config.yaml
d_model: 512
n_head: 8
rope_base: 30600.0
init_std_down: 0.0
lr_head: 0.00794
batch_tokens: [32768, 65536, 98304]
Each number is 500 + 25 x the weight over its row's rms, rounded and kept within 0 to 999. Layers, rows and columns count from 0. Numbers have three digits each. The size before them is the row's rms in percent of the matrix's.

# layer 3 MLP up, 2048x512, rms 0.136, rows 384-490, columns 256-319
089:512419524487556517457540464531519489489557490512531523528485503459465487504502544548520506512507530502442466510433506511533480493492482538506494474495485498503499494529504511512497529530494517
113:486508487524495476486454495536488493474506509494493505517531504497525498518497504556531489497499499518518486528452488492556507546498509504499478506516461531529503495475550556553519523451509462
116:532509529502509550508499534536517520510512439481521503483482487524468524489460521480452484486484507459545491502476515484503516494515522481488539526495510497484502537500456501478463500492495516
092:485495466523529510530493483480495539521503523437508488497510511476472519463472489522501462468504483527452465535466470520484549521499534458547508490479530537500547486497471547472479517515452550
095:481528494515497484496480527516531464507489506497533520493533528483484514522519518455500501523501447530504541491488449515510511554494507508531504505528508487477500485501507498515473479532475498
109:474478462480536456504496492532538500513534482527501513519515524539491495463541557484519526518534488539525504488514505504518530526501492501470492540500466515524477511504489528474517502505513521
091:494472528476496526543540488522527492544508537487514527504493520496489481497504481461481493488546522508478463503504487473463491508504520498519520506462446462561485455471483537470523500451491459
100:491513504499529474501515483537511493511517452528502460495513502481510522491514519516500499479507508504520524482491488564486496538502497522478492504464552488517517508530487521472511490467502532
102:559480476489527483504484476496449496532490495480494506491528508463492507523550487506467513503498517502461445516466502517498487451483492515503520509479546515472453529512533501521474507519495506
092:505511556477510488532463475518529499519487464493501512463513509502517514538514510506537527543481542516474499482508480460534536513506518522498488537471506477514518463472456508512541467509475508
101:521501516478525495535549493519503509538485476492470550507509477498493502528518489505502509483511487509492529527515526438472538506520555470457487482451481497509501492526511499505439469495520495
103:532534501484485474530528509527510539480485492523523541471516525506470508495497504511501512509482504487516489496470488497463506456484510498526551477524493490526503498499498516502472479501495521
115:525476469504491504471517509473492530524531452503512502466474510484480487544459487501512487489543533462514533474521466516499503494525489494543435500507470489563500528491498545521528525484524508
098:510489483491507484493454473504533533473510477530509472515458515498530483498463435494506531465533486510467515486506477539469475527503530481477475482463452473519498507484507501452487501511500461
105:505472482506477533487473526482529474493497485534446481475494516499519553541523522471452503509473498520505542460508528560494533508527515529534481505497529483544518510475532491491499524468479485
090:523508482507523501495558545547472501483499504522502515541502530493513543514566512533536469470466458499546490508486511522546470545497470478495517549490557479464496512533525484498494474523531485
094:457522498504536494504550543469504519500521480472502516506508509479495455520469515473524485490461486496506511524480525577525507485510501525469483469527534470451505468472427512473534511493497511
095:490498494505485501439476514469460512507531495518518481516495474443499498516493469461484472511467484479506513524488485511529501466462488519510475468496502510494489474488549517528541500444483495
099:508514481487514473528506458507514471538507514534529495473499489477535499516486531463526509534549506536513456544503490498507484498535482469494483467521488518493553483493551483515482484499512543
105:477504479543520531483523530512488492588480456471488478466494534532495504544502499500532496472544488516492498510521501474476488483467535524518502455475506491492513502494523536488505471507465490
101:473509461519460512484492495471510494537478483475479547486495497477503472515531471516494518489489476493521501530449466477484477526521533490495518494534504504449501549547553492451510439481501465
093:484501530482459503528476488532533505505483454485494483500512516525490490449454495478557526527513490484465523492540525535550506526547508491518504462469471475520473486512488538487496489505463522
104:520533518536490487469477514475482513509469473504510505514477533477492510489485469533487486532468456466500478513495558512489510491542528504483478503445548533524511485496491508512471525501508495
106:497485527486484512507546493495513510530508473508498531523531506517532504539472480512477482485555472499470543508495530537474514478521505513520532525482485497495515488514503491497518563488499513
097:515443479471494505469500509544524509499521516495502552517499475499510528487522534534521517494516508512483535486567523444530520561517524526473478507478502495522514556467511487509497512516491489
095:519541518470529460499546467485501514435554440518504466518501510513503507471459483513519478549467494516491482512480496518570502532516549492486525518505491488548496494510483519523519468504492512
094:488464462499485527500527469494509513498508510523496511530514527544472531499499486483510480507501484524474497472468502527492533502490558507495494499540496522538542512484525503487503462486511489
094:511508546494482512461497511496487479489494493495527531540514439501461461544491470487523513521558487473491457528464467478461493520523525499550566485440499494466509475493465525499523506491517511
100:492494467513478501490442515533537481483487512481500489516504482498510516498488475490520484528494477497495509510529475508517528527481512517485524498491494529488492435451512479515546529518487493
097:524487503568510556529503529508520539503483499501489494524492534465497461524522489492516484500514522501501507507498493492502477477494505495492487478514529534485531500510500497524522561510523499
096:506469463518525533491494522481499533516524473512456467495538512474503492551510527489501481527511498481494526551527481460518517494520501517506535478506486485512475482513515498458506497542512506
100:509492540485493524469476469482507524537529513498517549539528488450504481506500477491462486490518526512554552508491486498495463480510538491464513461472502483530507518535515511507514476461518518
110:492495462511521482478496515515505523537502484545532518504513485532515503490569511550548465450486486491502489476493494520485471481505465499513540459537449519482488480450502480492509511488547461
119:543522449528498496506488509467522523523493494529516530504495550517494508459534525511497494524512461506438500483490480482548531514532525455520514528461480551489556533468511450493429503473530522
107:508488471497468491497510514480501557482540466460491510527493502453508549517469532518517484496504491496499495478548519500514500493479482492492522538539527517468478511454505505502498528499494537
108:480456492487496511481532517483532489553482522491531541466493508553507531465505454505471488505570471493481504509529520477482493537493480523480483536500554466509480570518469468501499494474523509
094:418493499482493509499521532564451425504495487542532493511446516496491429478459507479465481529477521479506491486529485476463487482527450518472475505516518495486498508489499519518481467474536515
096:509502501504467487552503521514501488476536504492474512470518526505512476492516526523494457472491544482474472475521515491511528514510463481524499531455541517532505462507527467475501429478490502
103:486525480452536515510518471478521547527513482449492450485521508497512490481509505504552441520500489490469499493478494507488527526492506532468489526477449499508515521512514513454465483497468515
093:477541518488489481523479468520529510542509484525503538441487477511519518494529522452482521479533488474494522498535476512529530512479504524543509524455510501521491519465491490439522497504471528
095:533505472511482501477502475528549507484466488480504422467492460550535486529510552476517519550471483491476532498544489489517490469532511475510477497555494511524490497544454478491515472473531534
099:431494478495463552506520540478481462540486471471497512473499477523507477484521472523496464499500469474541470494497497502499452514492463542502503522488556490537442458493487519494508483501526507
094:545526495521495519481512510509458508482477517494516542449536526492495495476479488480506444503474501477541482465495475448525449548487505524496485507457518505502512488442500455500483523483504523
098:467535530509506466508539508513525489520503528477469489510527527508461542514509452507512496524498541451502500508511495510486502514519477527484535448519491496526507484480494508529505479453528475
096:491467483468519485476500525512504479528424467506446513442499467499478515505487500493541531509514456500488490479507526496480522498498522502485486517521477457509461514458521491455522492521491478
100:509459500469504509492526489507538538502490500478524498556457464502478478500473480544509492523511527552486465557497517498525518530478491495471536532513494537507496524458516487515487501449459479
104:512506499500495460535507461519464500498497553493519479502496478552479507515489516487524489474498482467495528486461491508509490481524475475511448519494532501571513497510559497484493476493483561
091:537495487511479495495499459501536509531500526535497474492518491520479538535527502482561525520464531527504511542491455488483477494481505526529545481503496477537545483562498485504514487508477536
115:492504517510484539497515445455499493525514495536533482499488529474486512453527453509502478485488469530492506545493478466498503487469461530477475531499477464497493520470484479512542491521485506
104:513477441495520433441508509514497514505514483481476449444516404510495481482496473510471513453505480519514487543520517493455464511527500468488502485509470512536541555509526522493480544487478464
096:557535478457524519512521530532516500505500487480466490516484529522495517448473452532468503534492507478516496499517488501521522496506487510491549468501497515534534493503475495473495512491492586
113:517490515489507539487503543487492484502564532476537490523450533560460534470455471492490459531487520474526504463501471506487513506535551479495475486514480504515479502513511496503505496504509487
098:458486485511515527487469489480490523499527464519492493481515559550496504503454524503514510471493528487442499504519517520471488476497500522479462494504566496533522483507484491523517518476505479
101:448541482513494541512490524484491547497504514468523496458490501535506526498462490475513462547503476490508512500493471509533485490497487499485479449483550540521479501488511459479519508510522450
095:538506463489494469457536527460529459507510512537507510527465482494494478502497474471545463465484500512489537555491512508506534497456518474512456519522487458481503509511518474490495532492475505
100:510452488503500523482564541500504529498500538497491470490504531507506469471465499474501492541520467494484483478506495551512493492520524493485544530464495495504476526475498506515511491505488482
094:515512541517506519498500502490490548492492517488510507469512482529500454503497526532481504509500469491490523515511510497519451511478501529485476444531496520469528506480535477515501551467483485
088:496427463490540503516486502523528513491461523511511485489523525509521471462515473531511527512453488511502455508534484507503519498528520526514536540498496450510494516535529503470450517519514477
115:465510498484490522502498511523483485501517500498513541493504489506490476514487519509468457477514471473512449490484451506489489472465542506523504535483469495531475514488504480502465494495514522
128:507483498482529491518529516508518469479501536513488503478494517490492467541507466454472520538499483487509487468548464510508505513470557539456473449508503509550509503476502521507469518515528520
095:534497485482537469483549502485506542534459504512539484521487529504528513543500516528476474501492450517480491460505455490484468481482515507482468471467494475473517492526477464530502467509499441
095:514490487491472481470466431484493498497506462524500522548570494449517477487481523491521495499492496507464487485473533463515491502501523516500479532484512454484527498517484503505483440460494502
092:496509467531509469506528483506490469507538479489521490569506500488489487488454502489529482470508505495523400522489524455465493511450504470526492471493508483496525468579541472528518510478493540
096:529474459534496516524500543470509524526482485501516504448519492500459541459501494494486513498459477492463491455508531519505474450512504485510489511484501471490457499526489487504497538498476504
095:507491537502496499481523521538524487519522522462462525546496497497524484498512461498499442464536522511461499507560522529532499488515506547490517506492523453496539503490501489476507467520505510
103:503519491537477489523482501503486533491537496508481507482490519456460512511505451508454517491493507481508551505495495514515506518507580542525507516473491488507513523506509510531479506469489506
100:507483496495493499498467521490526506539477554542526472455463472472472520483526496518486490563521448454524495510520488485484482488499473503500501507512548483497503509483480504475435525476504524
112:505469507496506501532509482529516504532509537505498497500530503451495497467490535454546479479499532485451504504476489521483533563488529480507557486505462510523478505495520509468523553545526502
103:523487484514500478516512525476517499535478484512508467549487454526479470495522502540517487477510496530483455509476531474522488544496526503505476491496477500490464507475480509466489493483498491
100:506539521471518507480548469494534491482464465488452524484523537503517529512489477508527480486463482483503527481507459495485525500453482441493474506530498577522472536485503529532484523508479527
093:507460492483530520516501517480502490474510483503519560467505487444481473496507490500504480498506509458492476522491553506465513466480465535535489502530462493518511522485510490479505516500484544
097:496550467496484499517489519527515497512508522548518492487507549534468471509504544525458505536499467538549513499535493492487549459520494497504506509502505509507506515519489532505478520529518479
103:501471499474504482509520533482535522529507454499492484478523484526449486523478473512511511535501479501493499478504435495502513518525546491501466522540452508496505513515499545472520506460494544
103:484527525517488496482520485518499511449470500473521467477525480498479499512470482496554515503538520459511520491546507445496473505504469506432530503525504511520492474490512528467516533510471533
096:514533532503504508478544535499446491508500503469497534453487520503472484433499517523493495534534517481492482484451517496486488489493512515480494479526508519487514516488515534515468465515458517
088:518455485456482516502466551518504491564455505538508506487485508515499498503482481494478500506508516501496503493520501533525536523480483475498521496474506538465487504494519443514509477522495541
099:483527460486539498510499511484489523471553551549508489477448534526505508488467465489527509518528503510533500476501519532531487498520547448484485487490484494538480507484511549479488494545514474
091:516521489485524499478507494534470506530469493511475499507481493522487481445499486557487495516498479485483471454532488476452493498493520486527510508436515492455551472512501514490519482504454489
097:498482483489438474533504509476542541510533518500504478514450514522478472516506489475499487502477430518525507485523478479521497522519521494524493527517497555533514453466556509505516507496496515
103:532466503535512463520473481465481529462558503528483492494521504491454468519480542507508528500522505527501479507522533512507522478500490529505500484441487480525537494547517515476489454513499487
100:491539475531520499531512469502468532502509541479490521498498513513515498451488498521525497497517493482505484477455458455452527507509545491502466521541530493514548537524438518464475515531502449
089:517512467538504494522509491531478533501531518526497552549446518505530460531497486535530504549505535503475492504502503485482493525506461488505488454521479496488447480464477528522514483490486504
089:480489495507509468485481501517504471470525509510521492510505528485539512500475509525479488454468520547521453511501484506483529466513507490473554500469453533489482505489537489471525497501475503
103:477502510479491516516472483498512460453523511493472468545480507476478501508498492517478490542465473531551524496531510489528509481485460464469479554502506490523534484534508521493488441474507535
097:487479492470463502516500505458464433545488511548521511563492499505440520468532553483513503461513489537508518520515463492483504469498502468522546460546509483483490519519489519492506512495480498
102:503455453507523501529466529489514496519482490493490551496522537484489435504476479525463543475515487455526484521510476520463533469477509486484523510490556528487476474502522474502472465496572460
103:489451531485512495545519490505494511502453507500488464522482506480532528474492484446493470489515501504496463508518497522489527494509497445460507473513499515489450521501471468468480537502525496
089:466535553481523472528527502515505538541505470497495530540542506499491508464515524522490497454512468499477527514543498464499512487519512539501528468473517509493543510497487479484482456496565529
105:531506481506511461508461473477448506497493480504503515498484543500496473534467502481485477536516538538430500510486506488519517496480462489506492546512467524506477542519512509492452470527545532
092:500520533543546466533502506526479479514509509509519511457513533453494486482470523524543505530497479523487478507521518511516479448472545532462499528502521540521491479505526474495468455499513506
101:509519532508525488560534479513497517516473454565467507502489486510485512518498511485502510544469493458488518531446521484467552528460528507494494441505503510505506416499479508565468536495487534
101:504494511475496512452510458463506512513465494518498521515532512477533478466478493477507497508445516522514476514508481521488438486516525523497536473533483510529489437471536465528472512534540567
107:518491467467508465513499448516497525507479508471489473527499478508483507498514481479505519473503492498477494450484510471492465496468487445520490500478529459527509509480507508479508464501493488
093:490481531458460461476494491530489507523476477509471457535534521506484496448495501538525454477531492492517532514484497496517485512496466494455512475468506479526550492478490498526473489522523482
103:509484484431495464518484493486492480510460544526534522479518487509524496473491520488500468502533474510494523519516486518538526489494535518500487539522510514498490517517502488500475500458478485
101:519533488465486539495457519497483520523489481524525499510505498472499489490476496550542486479425492509497467486557534432469477499501488506562489505484490473495472477503494502497481498516535477
099:455485482499510465519541488491466501525494489546480482538543453498487518474559472511525492466507523488506499465492481503472481470498497489528523477534491485494491501508520505507486506463518491
115:528477478505487496459495490490504486521461505506489470446507519537519465449531547494513474506568472498497534514525515509454492488490452507479539531495534495464505511504496501483502521472530539
097:495488524511506513531504490541498518477505487523511515558445492477526490473490515470528467450487515513485508488535470541525522446499455477505472495446505497476521505496478493494532485475536533
085:476502502498422480506518481494494462522496498490521510456486502556473478496498523503475508545512479489458506477459606486510501490513525496468484522487509496485534481495495495506503501506482450
103:526456521427505524469502518459522520504499534504523457541528519476524473473542468497535472481509488551468535514494503504533506511492513512524515486497525495516531460517496476526509490504475507
095:498515498500471482509469498507515494511457485531526457507470516524532478502492496506466488511513538476505501439484486511510523502546523474477495516505521553507515547491465470481507477503512516
097:507516521513537501506530472499523520507534482508426482466526499529493474520503505478539509472505466510509490533491516494491505466508545493511494506529513496510472530483487512498495458491511509
097:517536502510489449493520472487526476487536527525506467482485486514482480503501494510511412468502467513551468489539472456520480514519484464476507444500486513465513498507513523495522521525518537
103:547510514513537477555495508488459466529472483508493482463533522498437506484506523539519459499501520529434506533487483513481485528509487514475469476452540491479560505477508494490520505482536512
094:520482494540489495503527508510551473471494513475475526465532471530497466453436504498505491470495473454509519512460463490550514503532467542509521528500510482453509510500467521475473515525520509
106:515487519510555473483519489469472506521481511533491561513552497436492472470479558486545457496510545531505454511515487440556497502499477512464514537522525544490455516513499484526488499501542496
# layer 3 MLP down (transposed), 2048x512, rms 0.0701, rows 384-490, columns 256-319
102:544480493488542510470517536467490553508526504507528493500554484468550484517519506537505501500490512491491472499479513458491492490507541526501544480537517506477502498515462522474495531484521480
117:543483473448479504498493496497495474497502481518533538480544557516511528547502518509457488495503514508495524485469494456488523522484554490549468529492486498513495519498515479499465532532504530
119:490493478494528511489489484512474509532546508455472484526503530521472501491486515521501550511539546474497546543496460478481533515511470466466470424458477514505515489503474473477512522487516491
091:539470466458507524530522455496490490504534514520479495504477474523483532467482551506502577497480500542499499518463477510498488520487479497531480493490480475460479517478526436514497501493436540
092:450520540485490540466544513538498490520546521504512470433488490466497507505488521536489476514499545493499477544470502470456491481507481451493501498497494499475522515500462484499514508518538489
107:484485452512504460483477498513529529529488488499445499491492421510513519494504498496521493471508493544505554505489479521469548467500485523485509478458520483472501517508462502494515527504502465
092:542512507522502514502481486513536511484488497501505477533521513527522504526473502568523509449482521471502529528529533509509511473472485484526520483484478507509527499492524530542540458516549458
100:502472501501484532507531519501492476548515465510499486504515455494458453536519513525469523521504494508494516501479522500472478491503513557485491501466457507491494500529522505482507526482493513
098:501500499502507490469503528497481501474468541474521527465499510490496509515531509499423470482521511466510516508473523494467519509510479520474490550479480499532517575525493527496519539491433504
094:473518471491496493503529515497539486486512525514503482514531513527548491519470470494490485524488493510521549527461522475481560495468482538441515481505510493502501482462507532498483476490494479
102:503553542514530508488521488523511500442531497485527447496511549506475552525526530504512515473503537552529527497507492476506494469528491487525498473488528516507510508468489511514472539494502509
101:468540478511521496551520516479497476467508508493494502502483475497488509512528501512503571482514456500470520504539538493496517550522453491532480484497477484503541477495491493472500515505507503
117:516474497524539519513487515522536496522490533483555461476471520528490488527509474555488479500529486476509483485481478502486575508490509496494495519477469534520481453520470526515481508461476485
096:517519474458503521488481492507494541479525536523521488496446496470493468537477511507554504498503511497493501500523495483551489495458482487518471485485479525474456452496508486468493489494511487
101:490465451519549482552435499523504508520558470515505472473495466485500463493513492518491469539527476506494490499515497508488510491474456451509463482506545524477480524523514476513521518525523490
095:459474532513510503564505503494497520492466539534510481486487517486519491520530491498514501511536524499490505443534482540447447476473506511506511475510541493520559496498512495523532524520472543
094:484512515476518497506496438517494464520482503489490503491511504493505506524479514535505485498509481511486529479500513541455513537510508502510503533540480461487492519469493506516500497439544536
096:507560548506486498500520470530466493493525482475514464525503463500520537524520535563541509511467475516469477469493539507475541481533512463523472518516541514501510518494488508497471502506502492
096:494485510463507495532513501516509460489504460486481497479471541481504514500504511485516516513518482478478562526495527530534541499504489560515516460522461517506500518463544515523490515468520468
105:473493478494514505481478470483459481459489530481520511504519495493512470469525500472515541475514498479521521557481464452502538529489494520507489466485493525504534477511483507510499505474486469
097:548488473488532456513503500490509519448475488494495470507516502514490523522479521518465487508468470503487540509511487523500532516469497508486447480471454459511507486515472502552475545500514490
094:473503502496488523511493505443528488507481498484488519485525515497493567516502484494517456515521518498511507524518544502509512549566476498524495504508447464463500525526448508507505469529500499
117:484478526548511457494507486472450503506517515507501484512449471477504522456531484512485470501540510470503498483467482479506541472502491494447513487482490471550550543501510444550504531483498514
103:521474504515528496540486520475522525443527484504461487473511476500499488533478468452554490484490504507475461475477486535451483459500470562455450516532496506466504524505476464473522460510499511
099:451526495510558483487507468494513511507494497535466476502502483502492493525493544447488483508491539425516476476530482493488519504431488484486499469547482481465490532487484499519515480476500534
102:485483493507520503521440473499501506539505519492502537477492476519528485488478496517491502530519479525536543524499490501495521475466502514538469462476521503507513506511511481471504506497540480
094:498491470493442489502499546542536507526534468495477526499489473507499497465506505476508486488483468545496486539546523507469500517511547449471504489482481538462445494487465532479466513479506511
094:482529480487532494512488491496510491524480503541470519481527484455537545541467513529538519511515492509538508447527500523567466527528483478500432505526483505502523500502509446467502450549532498
101:435491494498508474563503450482456481498517468520521502400496509505493503479544486501470486465495522489512492496496498493456483547494474527470496502524461512464494547485475473508498486483499478
095:469491477448490487460513518495487491502476500543498473500500475477514518522499520457515516518540453495522468473518512472528499489456495475519489563497513511510516485504494508488525513484552509
100:485493540497525527527495512495471483413461493454479508570515498487508487461528515499512560525514514518493491500508549481486524517531478500511501489498488482473570533501480502484494524525510519
096:511477497531470520464490506503536510501472515495477494515542494469485503529473482491484566472495532503474513507458498484539520516529481482500503500491501509518467506509515504552497470528427521
140:523515474511522475503494525474525503562512492502534529489499531495502492498529482525533459461469498492451459507480466471517509512514544507467523454543510535520493500485512519510465498467548465
108:530512512456477464464511522484463480499494542514482445477482521509514502496483529477511527525531455519514476536496500531519511496473523489524541483476523514522541545526506461516498469454483440
109:511468509465530547535524466483459483532512486474480506541474472539468539570430506489495501526477492480527504521518503474485515509464480464467453504534471477477518488488512521508542506490496503
104:481468484438471525534465492461512466494502495490508540524504477503521483522549500508494477520497474534493496489463527483499511483499462510537524542481497468499414479523488507470477502504522543
096:489508480502510495441530504579495480479492484512505491512468483491520474506469470485521515486490474519456524524528502489484550473504448479523464512507462506519448470498470527474485493470508504
097:470490483509493539545463489480501504489507510505527509484563491512524458467534520525454483480504532519456481504517464483498503477475481539454497492446502476565510479502503506487541457518542498
099:490457493527514501498528533524458498504535509506530430525512453486563546468545509496504477500496555506454497534470485498529491543485500506469556522501514454489495523533476531534535480505523471
094:481467480498497508504470463519522485490538503514474538443519499485568515522524511483523471483500507517484523483536488471525505489477540533478521491492508522535503499478486526489517546477511497
092:515477461521518489508514544495508506496535502516510544507490516484455491474496474514559489451517476493503547512466525522486498524525524543527495515529495473442481468497531527532499514494497495
105:487460494478474531475538510519519469484497495493481491530533512509521514534529491459503486524493505537488485499511512526480468519497513518473456514478539516485519524474466523479524533509478523
090:475514518498466528525487491482461454521510519437476499477468488487477541534508486509515512487485511458479511508492557472500544498538522564516531483528525514551544508450493481518519454519523461
103:526492474519505488507504495500475490519524488495501518507462521473460487501506529490498488472511499498515487533473468523484536515504523484474455505449501544490565494496494518462487505495465489
097:482504507504476509532511463437520531484489509528462485441533454497519489528476492514498533518519513521521502547501504488529491510501533531500518461496493549482481494506514434546517477510493514
098:517506472532515513481507515494475498503494471503507487458515473475516527492514499501472481515509516512459538502554477512457487472492496508516479533533507485495494512551535470499567518556512502
101:505511496499523486485496556539473480484492514515488489508494569422488523468483500527482522487478470457532485524449464475526506492522481527556510504514457475481532466518490453502452498509529547
096:554523517529501476515460475475519527523495480481498450539525476490522491525467507465554571466451501494473471494540469501490488502513506499517488543540503474546496489507478480492460530482559488
106:509496524475463511481503495485471507510535485502545529472521490513538480486502472523503463523524497508454517515549527467521504544489465483482467566439522479456522523501533478505458464502537489
093:503541503501494530537478488491546537524468505524513521534494555483570505520499496459498445522537505527488528501495513490558484452509493512508525487473469465439488510503452510490528453501528494
097:412497489491505477468508482455490492492479509516527481445480502504473485529497515522481486482474497545513505508459481534497445507508488526456516507529499489486548518488566537483517480491508482
112:530462484506487483484508493510520515469512548471474468556494469493504482483508544478477531496517515500506485476484518429512521509480448504502433505507478491511482487486491471537482508510520545
095:520508487465470498479499532460511460496519492488490476482480496478492502533470523547502462484473443495491480487512498496521512482498475533526538541502478526477480473491509522504505481468486511
099:509553477526488535499484519510488511468524497497523516531503505502511495493533479463529513519535507513529499448541554529470473457469532501491470514505467479479469495509524473495523465486489497
095:515455524515461449508493500534519486496544539538475477513504470487520523519487504475488506512435501494503476461532503479518468487518495507533464543519511536540500507526511495478491489487484498
102:476472488526494496531560519488535512509508487485488505520501518517482485502464495454507473508515475475501491503510514513518468516520503509500520523454504506483477495463513506556464482529495464
090:459466511478523486467471557502484508563510454528519548523500502504515477493533509479513506545514499453557503504519528497502521536488517516477529495514477495493487573501510500511456445496495516
091:513534501479479518505546512438521515506524531518476464446489526484495494496489508507525513514425522506477493523482511466470495465510477534499494452462526483489521481493455501518509510495501463
108:498486509488454532491503489571475467488495480548470515478476481493476505513556547520493533506460585479509446521531471439489514529467485510486486495502450509557499470511508494492497511508470490
136:488543472498523514498495484517481484500500520481499464485494525524509536511488500534465509537572485486500541480543525497518536510479497527485475489472526506522488462502523508513446492538503464
096:484489510473559496502494510494535434513537517529509497483508476494504539496440535511482529489522494535487504530465502501543486503509474525543495473535508499489518495544524487504510488499492475
097:474486506506525487500485535486524502478420511511496520481469471502482495494534494549508485514516503463508523513555475510511519519514465532518501554481517461495529487536500491499530492518501503
097:502517491491521434475489494523484528466484526492487536551526498507511457484499501463478463496484524535519487475490533520509500468542506516499517513499507458532496501488501491515521486510468496
094:493485516486487467472519457495505524528531500517501495531495490503513508497491486492524492505461480538500512508499473466521534452522496564482471494472509511484502513503511480488529527508466523
095:514536463531479519491461498472520475455476561514484479515512514537516502523488514515513444462526454474491533478511465534468523515501421479524502513524538517500520495515480539482483528515500503
107:526508512524497468509564507497500485511475497493503503486573497475522484502492511460509495531478517533522496476521523499511441494469501541463476497520527448509476484507541492544548503547504470
105:479509508507469469508521528523513485510512488492489493466539515477505494465480498498424478510491483531502487525525489489530499530504472450523533483493494513511506524498495447461532523471524489
110:493449460468503473480530482491505513524534523549495505495496512500486482469468509458498521472490498497454465531497478530512505520497510510507526465526501541536519560511487524535525506550481470
098:471481513519471512497502527477501469524517530459494489491519501543511542494530500537469472502496457517518500499521503520534511498509464511492528535487492507512527534484496541486526498473507507
101:476532492529524490541522482491520524493501492457490504479457465465551469513489535546470560506516525462487498505478494477462501514497474512473494487516530455491476488488492446452500494490504512
097:545504490455490557490457524529505492480479483508488492452486486488506531473552475503501544471488471566499492565511457509515482471515531528510504507486468487467567528490497470496498454502502464
100:494478530485483539465510559487520509504506497451442466494475507513490499487488492479446527534499517499511488480483516463475503488537478485464545498509485500464504481497486511497487510497515532
101:503476518488456505497528483491451510502470505510509510459554454480504517521527502498533501533497479497483503457523535514459500488515514524470525503513501456490471495514492485531525472526497500
099:512486526479506487512536508537553468475477484483446516502492529467538477499479485486509563492478490464533502491511488469461499462515465473475494473536455484512518466499475492505521488468460484
094:500487478453470499504510485467518517476512497467469526504468524530505506488543494459489543546485479530475489456441468486552469471468484519492487536535492514489466516463515514518529523511525484
095:498460552495473501501515518498509495478482479532525503501505501493495485467467505521479513510532528477508483487487478492480518462508517503451512475513469494517472501487474477496496494474503525
096:470524534498500512486505490477505527527499513484517469493482512505493525525455503527503527516458481578504494540497490469535486504521500510500508481475542480513482522509515521492502490471471487
100:454508541539460488497512470507493500464479482495525501547501468463450476472479515518521491545472520512491511523477515522516460524470463491469516526531452491530491505504500486555524465489516492
094:496524474472524468478499493521504467496507458466477526428492529494506476498479489492452485505497477469524531540541506486479508515562503457508539508521468537476491519501473490502521469439493498
104:546472518525496441493490488478512487487481487453503522486467496504491522474513516481502514504472508525493485504507478483479537487489523476473499506501517500488511498501494525476520465510461520
099:546516450495516487523531484508500510491492466502545513472537517527479466514543502481500475505465492525524516484429536499517499505531501496500491493522480538488521537466452461487525463519485522
090:508470525441506503500507476515487473499507475510502483503468455527451507488512518510495509515471539442496460474497533495507514477495530476521540543532497497486480505464491508515522487501501521
092:459538496519518503484519505535483484467513496458497507541467521491497497526507528489507504490517501474535476500510483514537482487470482495526537487559539498480493509487483500510531487512528539
101:516469512498479512510495516501524521523522476490516506529463521460496495524509518503524465480462471526496493467497542501484481538538571468540501513545512561526489462450495476527530500544490470
096:464484493476446534494448465473436510532502490472508531476520481480493505544501501480549521496480516536487522491503499476499541477507502471488442510552518476512503505509494544497486493468497451
105:471498512534511506538484527508486517508534487492498458447482522515472533500491509529527455488480463525527520489538488508529493485528520533484504529447536516521491460490490495503524552517512471
111:501478490438493524506535497522484519474498500475513533449498513484500505482510494480520485554495493470553500495498506523523531501512510486539510529543514516503500496460521496497513493499463495
085:519444525492542509530520526511510519468484500506501498516487491486483496513487506496484472519503522490527525477497518498508485520551485493508523506493469538508499516467502438551521512462497500
105:526506523525477505491522472516488488548446470491527534475479483492458548533545548471482514487454476545495517515501524493491512477484513541531535503480532503508506509492515519492491478451427452
100:470482476488455525482534535512531480537484479474520462541512501535475520505496476498476488437513501500516534514507506515469519519497512522493467507522521511549533512529478538493471551535476491
104:506479506483536524536534485520486522477473529556482532489478466509527509536529493536537481517534500456532533479462455520477494515517499536516512534526517471490485478448497470519504555509516519
105:509503516471514483480501470496500500516503503494546510530496539557454437481478467539491533471459457449454504493505526501574507510526449507530513548499518504531510515487526510515468515489480502
103:492512478506473490497438471530534512504528535494519548491494512526517529518499492490513523524520473519514454522527465533501497503454485491508500515491541523451481466496529521486498484518535508
088:491512510510493484450472494535486544443539505490521471549548472491482476485539489567517507485526507488491484494488514546503501513527537502480532484479496529471464514509526509492501521512469476
112:517522480444507506500494497532497549502454510480534493493460500485519448475513513523499536545500491534496489517492538489486528506513491520465536474515474516480506496515482479520522511510490478
097:445546501494520518514502541526511481521500518501491496496537542481476497500471532508501516511478534502477477511507511516543494482464506483532533507497469476469487457533467541473476485494521509
098:505488514516541512520520490500482519496504495496509535530532495536485461488524495518500486529502539542549523513495468510496490474520496502521517452510517496471514452496497526470482468515513492
099:496479501477484474519505529480484504491508505493518474491538503490512528490482511509493488492523500550512458525474512493478506525503484518507504534499510491478524550495492518479475517470525518
099:508456506489502513537456513494493534471500474500476506497493470493509480502461505488495524449507480520487523519499545529513517462530537549510479526478518474490556520532431506515519474489498506
092:518516501505473544511500513491472506500511555510543445490446494501526525488507512533518538462505539463470500489501513473523548467473483484521492477532522501477489503489492492492530473492507473
093:527516486491513502498519485499499515499496490509512502498538465491491512430489536484470546539515491508512493473520495491494488518483495518497467569479558524437508524521545525510495499494501520
097:522462541517467465507536482478524503532519547503558504509477521520486498471505446496476467513491519512513542471505546566490564492490526513496470469523514457484447485492491551463492502473480497
099:476489484511501513502507493519483495464512522500514516496504462551519462555515544491509498492562516512468484488472507479457512483475534511476486538540451487536494484504479530513518492509536519
101:517487444531499527532507511489492532495460548496510485476527493486492522437480476505525495506504449504510491497516490500517493539487462549513492516505472472544482466524513482499498491462506504
099:511490487519526527481519512561477472541466496501448525473527484517418529467497535464522522485492450497462508469508475472515528515484480522500528508490491425500505517472540502513529484497509490
093:513500471528463485521518492547509503481456486452504530483492470451481502494477495485490491502492492479472502483507475513486489512513491516525542513478511467435517475503491448479494471510454479
107:522525489506525467477447489494527465468499445477489491485497505525536519466505502546517494487554484488506505471518493495508519522500485480471521520472497444505514477491467517507520517507535460